Each number is 128 + 24 x the weight over the matrix's rms, rounded and kept within 0 to 255. Layers, rows and columns count from 0. Numbers have three digits each.

# layer 6 attention output, 448x672, rms 0.0625, rows 244-447, columns 504-559
118157120084128167123154160125167132126115083144160128176139122130123112112156162167097140128142161107151147068118107092141142116138111093095109107144097114156144142125
095101181118105128144065103106095112091165089092151119150104178133087094156078131100145134135099186087140101062134083141107146122131141136118104127143110115107149138162
149135106119136152086114082118122145080117139131121125135108135161113079101112136143104161063088124159130108131144156142167167127115141092116119139146148138149113131167
146117131134163127120127081140100122125131115119102111126147119129110107089106099130167142138139156166146059093154131064154128131122147139130121131148102140142124139101
133145151132145133136154099110125115174110125192151115091117114098156130096109116163117106049115113155125108182124148055131136118114115113090140123133136110141163144147
138125092168126167147117127114114148130144130109125099135160159134111106172152177085108133143136141064124139141096145167153108140139117122131130112097096143098090168132
137174082104148138094108121131107114155141071147125202145159127064146176093154089086129135055133113093147178135096106186117145114126140135127098126158106107083145129130
145134139151132123124137171095080210053103140129135129133097111107093120135147153138106137107126181166132109112148149148173153159117144151077133131120117152115134157108
162130139107162108138093176100175159087083120130112110057151110141118129059172097111097167182138147116145154125134123119127142100100144165120180156122159140166124129169
110103125114130137131147177164148146123161170121131131076185140124128113115117112169141108065106133120159148181116144089123110126117166110088107113136153144113108153115
121141120132168139157156085144079150194133132108153097106063144135105122128159097119182201147115142081159058066135167069177093139148105132079155117143148103119112146136
141139145154088102073094075106164169124202137199095128117173125079098157149110135159123116121141156126126098106133201165122127112086135130108113104115131140159153127130
100098112117168110144142177101128123091062183215121108110124148145154178148097178118131116199075114121076160101166031149128126111125110178103112161082132165124111101116
135126087159142110105139170102152151179048097162168144097144119198189110153137136163077115138099096110141130093115128165087124132158151084137115152116137106114127096141
099129097151096117119121147151110096144097094090087174121127121105111095185150135067086133107112091133187093186104094101120113125155112161096147126143131139168132137147
107111137100101098113114141102090123068122110192140169142042094137169079160142084129152156148162147112127113118156105137164157145125143155143106118113116154080095103112
086107115107166146137109115108149138112069083108136115149131150106102116093131140145090150112127136122096114027174100208128157134123168109135136153121104132108136132124
112084127126117161166137182146123136111152125129118149115113168106113164159157105108129140141126117099122085117041122170121143159132078123132142106130137133125099128115
143093125122139120160138093146103114132117102137118146191082162116172134146114108153105093114079157118140112079141133096126122128153108100139123131125143130157159111146
168109117134146113167135059109134127160165175079112189135102134145128136135151180134103143120108073084166104112134089155153097116144109148088136113105123192170112143149
124119120124131169167121157098125148123090077130132112103137105093164104111135140121049146097132122186089146149113132126182153166102123110156077136151124129124112143137
138153123092173153113129152129169112207110151148132132133123104136105140149079132084105157116104098156125109140099096114116119126156082127142141148109144138160138124096
181163094124123102144086096152080124123178135115139125074133098169119112146076125182137104121117100126200149105184084099125087139129152142120148132145132115164182153142
175107100117142135177128143147152133150104123094099129134143051177122127113147119086085152144104076090106156147108076162119098118111116101155126122100145126126158143132
125120142153113130109111115086154108128153157092084162125153105067152146127092078159115101088201095166151106115197154214099100095132104152147181141098088148153140129137
093132146184164106160119108068109087132164085105126114141159126192106105102147105119100120042132161092170079128150090121115141153117136143110124143109126105128120112151
132115108133118160165123076077177102167126161124133088108147114077091172152099134170164101136151127107186091119160096156108148078121117102150109092146122147140189128118
135147116125130133115138089094141101085133101129150103154145056138117122130090178113085098156145168138159086144114168137165146121113143158136121120093132142138090118121
142072130128108128122105106109155086086134154108150123124118150151128131122085127169146170079056151092142116106104104168115130133116162155175149136124121133146137133083
079113134089140126190080086209174100151074102120097136146185119108130109129118113166174095139166199129152149131122097148179103118113148163155152114121125160112104152080
153131139141088125122103147131173127167080166108024099163127086142143084086103146088058102160125151109078097165071129185157172118129105138108102187110104153149087106127
150115114137107143099148043108091172138089101165165079088114090172114151174121109140103146106174187139144132151156135097142112121102134148158100093137145107149129148109
155110124119143141129136121109149169077151129089113171102143150160129143187086100139193152208149108072142106131150126152116155123095104113113102136102123162141105123128
092099127150126151127157132131149183117167183127134068155168185161146175140162107050175074138136100097069156124113083129135128138082087129116145145142141128144130098127
131148131127113100127103110082134143144124150098049103074083142108142116146156148144167155062149144105152125115108118139164145150120136125141134144134148162141160130128
165123144153102079089130144128137118125173100178127137082109138121136093175163126146162152108122103117155114126167119157123121095147146066145111133119142135137142160156
127137159124094135147078130129154135117151122101092085190105191128156161143140115116167118150103097111190136168141117148127117118124154141122168132147117144093106087134
134105126132143142148128177128114167115106129183217117112136109157130168113183106127095165105104151122150105081145154139150096168145118107138126098139105117124117155122
147086152142103113118129133128121135081128146144089130156121127136101102115189090147173114146101109129121130142148118090113111105130154129149138115121158119114115151133
123107155130082159156144131135141115061135106158155015137126099171111113166066098156148133077000164155122116220135142116138118107146143147147108138162142152146092168173
115148087160122134130112116107112129116075176101114093162142164138137175164092136103115116087144167112130118106110171069161121143110122169183135151093090113144113139134
096140142104141113097120161133136098111148145102116131100088151184110150123149118198134155157094124139066168180127111129114114119134144138089122145120139148118083122129
094127137101112136138111066194117109119101145163116176160138102148130111189139163142077101109150177155090130083107135173150136158135145125127153154133139122116135157112
139138117113122149119112118117133159116065122081102075126131160139133144179172147118154122183132109138162083111182171132147134122102132133132130136120127115094137126119
128106140143120117109138152056211116163130089110201129097153143142110070103114165142118124104134108155093131122114135141131120079158100064143108094170167139137122144158
099075133142151117154142132171129128151147074130140076165084167124162104123145031076095140121163135181161153128128153119141149135147118064151143123138122157086131135145
130135133093133088189122124118137087106124168149120144031069117116143113139103170129126122103121080171107158114119131126122126120135147140100065107156138127143122142134
120106136160125123148117195104130086118161161146120158097166146158134122147084145159145137099153192116122079173129122158081113140136120183143152131104146151180125107137
130092034142096150115118175110146146164138130124115073138088117120098166191133132149187060156105140131154132124124122115106149128131136105119140151121116142099138118126
121156098115139141146121129094138143083107100114220106069095159104122123155123074119084083169139163071143117125105177164109116165134124118141143130186133110107141132158
133103142151139105116124082117194151132160169107145164096124142077105135151119130113115087134107177164107069119186155159112156116126132150095159121087112109098136192133
100124076100148132144113152209098128063101144117117100153150103158179087149196130105079151083161151097143144147179168112163102120100161114140125133107086091106100128127
090131131156157129105145142105078133112173171108108101149156113095109105124112118101143119127143150173146099122132092121136139142114151151138105093089109143125137132129
110126134128164146129187151167080084143104135174117194153129187131142139154132089149134040157161103118102166100088071076119128102149108171126147103102155114149139127096
131139139128132148077120135148166084121124117122128128162149136127114103128140172149171159159127127110129121100163121103148129136156156125095085121121116164123102140101
107110150126098126074108145175130122184186095133072097096143082122097123116121136138075121138116159116101122142140160176132138129119131107102125105155150110159095088126
138140114108148131106159121169139241101170100152137188113132123113102087136120125100150144160158126125128107104151124174132127127108137117130134150130105110126141091120
122090131145139121138129138158135125118123151134112100118099104150120109139124151162168123151103091159110123144161136138132099101107140145116125160096132162158105156132
123117157151065109126088091141153147132140142201160105154159126154124164101148136142132096113098116151142097078145101138150100056125125125139109106140132137138124133189
111150145134107110133122134164162113129125183147151083094136138129148152139136159121092097133130105089158192129183136128105154124135108149104117151112154127131130139141
117130143136110148132166097151147146105111077109116134143161121115127157143117087113132121131144126155158147110097174120153099112121144167150126110125083122142132142129
161129161132158122178112160086131119167091120125183134134152122129110172102146139110098139127174130107087068069123139110106149132111123130126121107109105114128088108096
126168099146147144148142149112118138159173108164100141138121084130098130115098092126106127212165179133116126143131145105077109113121114140143175120133155143106153105136
133123155145097155158141175126118119097163176076136112164098126165134091165141108141095091121181113152133139156130155141131119130123163124115117086089084149126120122116
088115156140120085111111143111129129088111117106126170153108106154127130099167135134079111157198101133070114086136150153115110126116135104166144113082154156153116140103
138140126094090131112139149132090152155123129111133112149076130118132083089105057119088101119050106112112138095124113113129143155155092102140128179156153106142147098168
131133136163082101121116110123138105150115112108120127073099148121126095081145130131157122143134141078138134116092104171126111084151101106122146113112181115145124165143
122126104156108096135115162074117140108116110122129108128140076131107165126056134094089144118089108133102096138157099152146113143140127148149098127171134163116116148097
122142115179141138124117086122124133155152120174162138112111114160194177150131165111121116109108180169101121143108172156134132083141135147134113111114156162121150119154
127122107174139112137103113122155107076123065161170130128155106140119080078117179155110138174144101128114050142148109139093126138143148117125132123135141119130127106193
142141115127111133130146158144100183145135149163164144123073180183135117134148112127092122154134142128096109119145178114136107137097108130110110120136138146083111159130
124160134114132106129120164173145130162134114102174084206103168165112141124101139138147148117136112176192116179133134100118135113151114119125128120182111140089137139128
115139121104118117159119095150184132139068140160079058122095137099136064104140129046116173110153129111134130159190145107103103135101083145129129131142157103170180127192
127125153154113150148158101090111116168132114148160109109133065143131104167145112126135170131188111094141102074101081066129179135140130125121119108134125110163141097140
119123154117155066099109120128123116210121136135119142148120096119129078127089122128112154127172124098175135110149178093136162118145106111155121161135159110101112134123
174122106116181128121131199111060206077084121148148130156107143077191156088159123207159081088150113072155126114111104113159135211133133115158111156117140114092169143073
119083096114099127135133163145138157114115113135071151178122130165155138169134081157115114164125156159138173161124115103131109147113141148144146139119113153127128112129
137115153111099093147115165151099128127110146139113096143098105168098112120142143140136125081105134119139104135132118129172158150115084132103115132140102176140098131124
151121117129123140165116120152152139123115139090109140159122166127084112151169148139155115154135131126179101098092094164119133116152150080135138102143135141102130142157
135138177167122152170134100079108131183097086124082104079146109108122119154085098187161113097109105098088123102148109103121132152105111115126123134166164143154116135155
121159132135128122114122140100105089109130138170130133191063139141158142122188171156111116104179111096104140153102135152106131166146122083127155136165116119135149170134
160150108113100180159128153093182091208155135119125112123087100061163116116099139145110146102148123097160136127104128093154160116167107114125151147156144139130092091097
108147117135139125138120144118120125142160152096097129143156139096152098132096106101090147122102125138166150134116159090124141127125115107141137185124152127144137137131
083134098145116159149118085167139123185122154129131158128197141132107120117129146115131154128082119070143136119128105116131107108122136144119149097109169098134096112117
125104111143087150159121140107121108060134181059085167140108165205139131197117138140097098135125082128110106170119120147122128145190154114120134145137130134124127157134
141123109095128127105103141127069140126085159120156112140147148162140174065186097117123149156151114152234144113129158094104086120132166117143136106150112126097081147114
152147137123155145169117092126175123113076127128114117166127133133112130142186101165121092111129144106082074169110115115119127122144154120103126105132127111149106131106
141126103146149104146143108126162125117130122106118109159141134209155115118192146094122083125089112123086084148131142134124122106121139135153138119131118124152121099109
142204139147127121122133141135130081099166047175146100097127156147173146124105120148125126148091063112069165116145140034120128154162110097150130102146141114114137125109
116096140161167161168115143143127151156104116145135144105148063131146151162124124106100118097104139182169123153158104145176156141109137168128082149142106140113139150130
143121140099103170170125129111084109124133100076105113143121158186109121168075108109142112126065135134110095133128144162176129176091140148138104140165089146152076150120
151163099133111141096162134160142064072119129111102088159108149160163107142084109089085119152141129093142131121147105158091070094102151131116138112138103110110095129150
144122140152125131162107135135147110082108151149172131106119120118174128099099164106146200139082144132122139155149065109116097100099144105119165117145116101100146113115
106160137146164125107170100119101058139107128126126193220108118080123149132118167072127192160092141107136129127090095098135135102131122154104126093113101152131163126123
141136132109122160144094106086120086128168125206164166134101196149186148115114141121168140175140107119119125164101144079110130116118144107138066112121148136151151119141
130165187089126120110115134092126107140093100125153088120128133143104110176124099188122132096127095152088161133125135105090120145159137133116097119132133119112131152135
168141087198136137136145105141114182187133164097144108115111114120062122180133110096153092091116106118124046156163157137119112138119118142138105115114121171119151149138
143138144174149140119130134086075135107180138141158072178140115128163173134103119104115097142129138150138122083090123101113120154158147155131143110099124143119116072112
146122112151117121146125117097103098161133096120119080114131123124170109156173139171117112095102065109049151107119137109093148165163135138114118130141170091146147133107
105121117116112105108123126126068211142079122169120107098087121165168083188097085095123106142108153089131179113101166098126135141113110126126130124120135109130101112152
117111195151109124155112102077131093152171121111106136150150155156092164090094129158141052159130134099110061167146123144114152109113095172157138101138142167151127098122
143142139127126127121128169123159116113163124162157129134131138090127114116103122112168115130123119057135121091127126125131124136157111137166104132104135100102144144123
128133159173151159128156113192135198113144095167180076141130069121067112102087144138119142064135112153120098117132141084122125129131094129157134104143146123140117182120
132114145128144075117123073184115139088138153099120120117189143091136089142091087105074143070143103098075100098120142093183151114107148196146140122132106140143120091098
118104122141097138071139148117118104097117162132127110164142135147113116063130098116163104153116151111126150105143115127119109163132142130109104132132100148132119157139
133141155144162140090139156181180167139167182132146126135164155138156093160127134124166160082167086096146144130136149110158108122127118117091146133120099110145137132170
130147112155157117122132135160105187053182112086069153081118151151126156093116120161158111112061108117140102088141103139093099142119119127147157150164102162126146123130
111136135157167131131119161054093147081135171147120108140132192135056101134128073122130143151180114109121156167095128105116176116104133137124127140129116122082108121125
128107128131137104132125173101125157069166144124109079126107122132180139111155136107163191084142125164107087122148088143138115115096148172132142113110097149136128109144
126132142143095133156112134138132171145081142156147121128091124086101153100165108083100171112139109154162111099164115142126114116149145131119124147139128135125170135156
116134124119123085140121084172147215099161154177161159093093130132139092172129119142144143146125100117194171131086102125111101134158131140135120071115163132125173112146
144125132127167093145119110170122127125142144085156129112197176120181109098132139145134133178099104131182131085137117112161140149130159117108169111086119108136151118144
128110145118154133122129127092125125088106079092105129094156127167147122113180086127126163074142126138082107163113159152112134137112145164148143142101160121115105138114
130161114126092127126113131151124059130156115113110142104153128137155083117119095135158125108131132126059074172210157064102074103171147122125181135118155098156143124163
139148076189126132117119124049153122156069105060088183112127174133100129107141139124101139161173150073086126119166106140161173122121119145106109151155124113141119151104
179130125100108167129115098146125124099146112123139132092157134132105149108098087126163115168111165100139137170102151089149139132149151124138152135101163105145151151110
151090125113124122106114129121120162149128185096131146139145037136122159185112112086073097139091127113137106100127159120132169110151128129136138124114149110148114131090
131124165123107116087104143102125122129116094114151108120089125101082156120081153141148180177115078093113107099093070117127123118124119120126121101112164111133127108115
140110147207110110130133118153142153090168143150143186102109164058153141109158101103119105159115132136093059147145161161122122096116131137109107101127099124118115098123
117136155085155101180144130139104086123135155112093117155156140094117175089127117103165153150075195167094174153091175115144173142139103166144106142174088128150102129097
126135145124112088128127171143114103135138167159153137156112148108149132150143143160109156133121136109114118095092149165091110128147152128114129117108093119089118086128
152098072110116131129129109129088130156150127141116060071145133163150071102101149107159147175136163123122166131075130115119135159117119134141105120140088115142118109138
136178115100113138113130107159187136161128136133154145129119108117121140109131095132153206117162124108152125157076079085133144101129112087117148111140152120126151166104
087147179129110064144120146145117176133151174101117076118108095158075172136096125128120169141178103089123152162154175063105110133103129142134137125137092146136112116120
151123106064118109116110107120116160191110098076175152123128136157128120148093097136148177104114125101107148171130102163134109126155104133139116153139130081121124117111
133132139150159136138120123138105184096117121148130126107093138123108116078155090159179070132132118159153095105160093138123136138090132108139111148124070141137116147186
139162126137112113101113053072099182063123163113055197134159101111126159140099123147156117174149099073109146104181126151153129137110114144112158133110129135225153115097
123165102120147134130133118128085174100130182131100140122135110119115116112099141128136158128136118162124152157139118143116107136083147169126142106154099149148114144124
175123135153170127105150133115163163117134188145112092165122137141114136150139133083064112134161086134080158096113162126139141115153139099110153097110122119124146090147
092148120145085130122115149141151082083125096177101126131128127155106063119093117149077095169140105098126181146111091146119116128143123140107131138139147139152162141161
079108110143162118158151096136106120133167085129084143116190149128124179120120075111147104129102132089116052093117079145079104138143187168146121101155116161106141113118
091098132120156122129149174166129119143122105123119161145177111147130114108112120145172189145154145108180149117128134093100118143133084177140148091135101143132125130096
118166140153069119121137115111091154152124097089115134164147145092180111134110132147127152084081156139166118083144133135142135126129108145112138133132140117160138118131
109144127120158109110177120162241150119082099141077100188085149142136172101114088159104135102124110131163196144097161143129082124135088102124112136159125115159128160118
118149084105115142119155142147164109132097103091137053101103137119109147117164107165128146134164161082108142133113176128113132107144101130123152125180139126114104141113
121138108116153099093098100127134140118077109154111142168145117113086113170111176123150179111146157120118117151082141137160111128149132124109083131099147144130138143135
141111127119104132134149137101118128206121133162107119199130167110170101150095132107131070125115127126124142091125172096115123121142096100130136148145128112110163135120
139119116156093113102125134090137142071165140061125141096088150161158072124113105121125085167193168143107088133120120100131131120098143132124159131146155126140067112121
143108163127122129141116103135114136141127125136154174223124084126153116134104101135126143153160126125131157102144136131137106178158122111136102150106111118127128118151
116124122114114118099114148089142056114163151162113137104121125184105128142150142135183124161128135131163138145149130156110135135148133124103130100134122162119140139138
112134143120125097067136169076148093156135078145114111088154097126148207084174098121139105148102183213122110154144076109119165143124109163132142105115130142132097108129
127106140118126135109146078151121145091128102198073166135123178097167111210134111075093105127122104117150165083131126083131156123144143108133087137078131166095150132116
127107083098135126177094130174145142169218121144174145123116107140150129172053091087135158112096107121167109127181156114110122109098111115116123099114115158159113139113
123136120175111148124108109118113098083170143095084077156103134145142149082126144098105132140101128103116121157102155087149155109107163113114143122159098151111137127111
123110172124128113194120144110106078145137133160052134116102146113086140131113097104157093109157149140135109101127030155113144110126116136102112162134172155128150098113
129124146107140110110165136117159135134143092141151162142086106138110121101126112139152125115124138200119140103153125125111131133151111109119114145097147136133134208123
151119147140135131106163061110125119137161104199148127106122138134108077088101156130141137180171141118155135131112153076159111137105118070137144122150120127126127148173
143124124117106163126112074139107141048129148152091105079088160144074120132122152176104103101118194132134103113123109139142147119133161143116134151135134133106104141124
127122133149105142100092106113154129106139108156106145174154136163080128122175134112105160126188067153147142127139129152126143170120136145136115136105092148133115121141
147085126152143106149125154138090180098164137101123114155154145117169084133154149109135139110092095111148135168113075158159149137110137155133156128159128138125123091149
145087128100118116109099117141078087153107103124091123172135134115059146168115109134108136120078144141111104125120118110125135154129130137173127145126080139106098138104
167154094154132153093119111103157099175177166168140150139165142145121150114135113110190166157143137074147115144104164102066101128122116063118135100140141128127131178134
107118158167114130143108107107103098110120157118106125100140201120096182149104139094136121103142110128132149096114160089138133136131135130123126151089138172090112138115
097166155115161116171127176114130148095147151118138149090103057145152154160178160122093173177081164140130128109137146120110114130124110136139161114092122130167166134133
139157118133140143115129096147184158071139157109114146094199142109140139118157113183141119123135115110109078170087124160125153085113143099132150149133127140078124127122
132066120118123136146147124094173156163137117141121088087133181094101128114157155113129153097104105111128102121089116107147131107119130132122131142156142119126158151147
159155132145140122134114139170091137122048117083125117121109066115025194092094124127133224089132100106097146112137078131134114107088132112142134106181125158150139151080
133123169141105128134097114121142165159077148139127140145073090086107119127124084135099163127092071071117095118066143141103129126177139086113133154091111099139146122089
146121120091130129142116160139156173097100118141181172159129126143215139093123182180120174110155183114166162105150182134151114138140135168140119110122117121136143121148
127132103143156130165143093158079116132121117113102092146115149132143179155123099115176148119141108144182116089149107102132116165138127146160109120148106135095136133135
095158100120151135120151151104173108144121145097120080115178121128176161128174096079126134095143107153136163120088159159172115138101131129118139141145100128129136124128
145107180125117143134122116169092122110127078107127176152068169136162121084145160153124157112158093039020216131143126153133126164145139096146109118099108181121127100155
129124146146138114154120124098173103161146132100147122135117137148100156123102133199124110107117151122133139133127149138083160125128130119142132146105160113174159154134
112172138165122094094103086149188132130118113117125176150138162118109125127104088076153156098191118115140079096141124083122116107109126166131130081142112112165143126165
138144141113132112097119144089185099109101119122091170112075198123079133120106108136120112167106115132182134143111138146127157120137098127101128143133115172108122112125
113117157117117100141092103167150087126181173103139117132173115104176113118152155132181074200104083215143153135124139109113131078144104105043132158135096119136127113120
136119170116148121163124152173154126172136100140152109155129124134111161128125077171154108128148111132128128119082160133110131096131119103127141096144126128150165133087
136159138128144140072125176173090108123089128170118144145167134135132088118147154157115146127193127108128061148126125140137128144153137145140135133106129085138144127124
098107140123106102132129181114148134134135142116176081180166096151162168162118148099132134139087105113120070134148151062132114111104122139145123104162098126166107097115
182154150137148105116149213102152190107099093144097109191159120106123098091168109100068137159133098168116140179122142101095121129120136119152140131133098091096137132147
163117131141102132139147146117095128116126111166092091154089121144124125197156175109127167089076122092188127132095192106126103119141131147138166133132113153156110135134
141129109128151141135115128127133152176126164130139147141134185124148173148104103137156130134122072134139134146135152105133114130131090128086162113156179098166142127119
141130142151124138133124135157136133097125142131130067119080152126113085122140105153094095128139134136152199137142127059093159132147171102135118157152160102120126104118
162139134158101121072136064139123090131090105139105096120150139135136186153132150114138139111117139141160118107172163121122149083153129166139129127119085127101134144080
121132121136149163130091151124138160157113159143124173137119150129098145119093146122139109201101116129115096053118139181098113111116106125094148097121117108135130103108
113154119171121146100119099186118115210131111144162098066136120131136130187163136113115070161149101066101089134074160109133114127113102103127133126124148118143157144122
147116148129122127159110125057062136113102151108091114064150181159131151106126114120141124079116161092140152147094124109131161151154142179131126123157149130070091160129
141101102115085130096122138188154213151076158067092106105155150168186096106154145124114123126154125156137129102154146127122125125107134147105133138126142130144111098144
165120109132140144087117107103146134145076175143084098117130119136091109113138106163121081107133126122073160138113129096145166128154109132097141121132114113147139152138
163125134119182123138144118112158128172090077115119116127088066118144091113204154175094146112138093126157150094122180148113129136158134140163115130101161108134145146166
111128152105147153173107126143113141121100105101099165118175171128157173069125114122102111129094192085117174146105144147104136137099136131159118136126122100060108159053
108119119142151131146126114077126153126161138145105110055120107114164144157120158123179104115109120126160104113138136171185140142115121118102145114135134130114151143146
151124116165119110105132116105094151161090125159131135044189114134070134107124173133131162157109072137112092130076169104122114134127142128131127099125138112117139137166
122152101153128147116101161096171129103122096075135154105118112127181148169167124153132099093112136108171125132119139171109108078100120114138159106136141110184143114124
088170151148097079118145145130130153139154125154144110099185120107116126140079178084087134140169086127134171175115114122164112131132119147134131140125151129142139101121
157177164136129129122135049139129113109105103126107119144127155139139119133122090119146109159147179101160155147170131097136096113117131118107108160137143118146150121130
163143124121090146101115126122165122130108070129158169099099142086114078161104133207111090190145084103117135157087115102122133157172123099166086117122179097112171160146
110149084145129138119133098158100088142129067183054130131081086060104135151161165133100138121089118161135092101128162098082074136171120153165090130099147136140159126143
086111084128161164133171154154096159099146125175116161153160137094116112154079111054146122123108141037129138128141084074138108114060131132138079104136120114144119156160
139159194116108118122119111166131143104132107172108167115145142164142154149149120124100144140174138143114150097138130163107096135139151126101113144131137113120114112062
154172149134116097113135122109138129181165044112114122152134133129158131110069153172119133092081119104102114153157100101148165136112097105156150147137095143100095142141
100113123141123143118148071118143107118115099155124141213128182133090115122105169174121133213135151121108103113150096152180118096148112117085129135143097181100124136132
162101105123122145117139209150157160131160125107129153108044106086147165056115099105089135130132096101140078166121146093143171098131120105123147165105139139162125089107
097149110142139163121125173139151062167183115166118109111102153179143172135127136140136135156140160136141135130118085165092104130171084107129156126159153141134132152119
111109129083141105111108132114102170111115181157150092099145153101111158167187114141116164082138137111179111102099164139117141086112132150174138130159132167112179112113
107108120107151109136141135144099137057061086109135181126095202133102092168113117163102116116159163182142199185162124101147142149137123137137098158115113108087111151133
143137167107099123148125076095151154120148194126093137115131130060133135116145138077166133069104170150100154116100132171127115123110154144096131100137136112118125141148
106148120095161102115171056135145145135082100114199183058119181124182127107162133091148121177128185058147125094144090123176148123169102136139109108132123101072155143093
130139142118119100137111073141155142136083169044147176132187119143187152181206090144165115129066131117117147098113111148119137076133140133110125105095070131148110091106
128141146126118134130129119150097152156166173123109107154136124115118095096139118085137127120088132124124101126121083094143110138100115143107129135120113113093142126103
148127173151090135126126135076075181123079126136138026124128146142097160107136042147146112067140149131118102146111160132097147159109109141126089134171129116135107153147
103127148163115156131118161086121207165151137074151124128139106124147146094201120083159131099145202134141097106133161142148146174085124103134129127128104127116118128123
095153131088150139134165122051126103132090134076141073082160143063167104152148131101090105084111135098158115122112158155125153153109132132129129146196151115150169131139
125108129148127108125143131163147157125116137161111125131125105097123153113119120168062029101131100130092134170127113119136122105163126096137129150134153106101131126093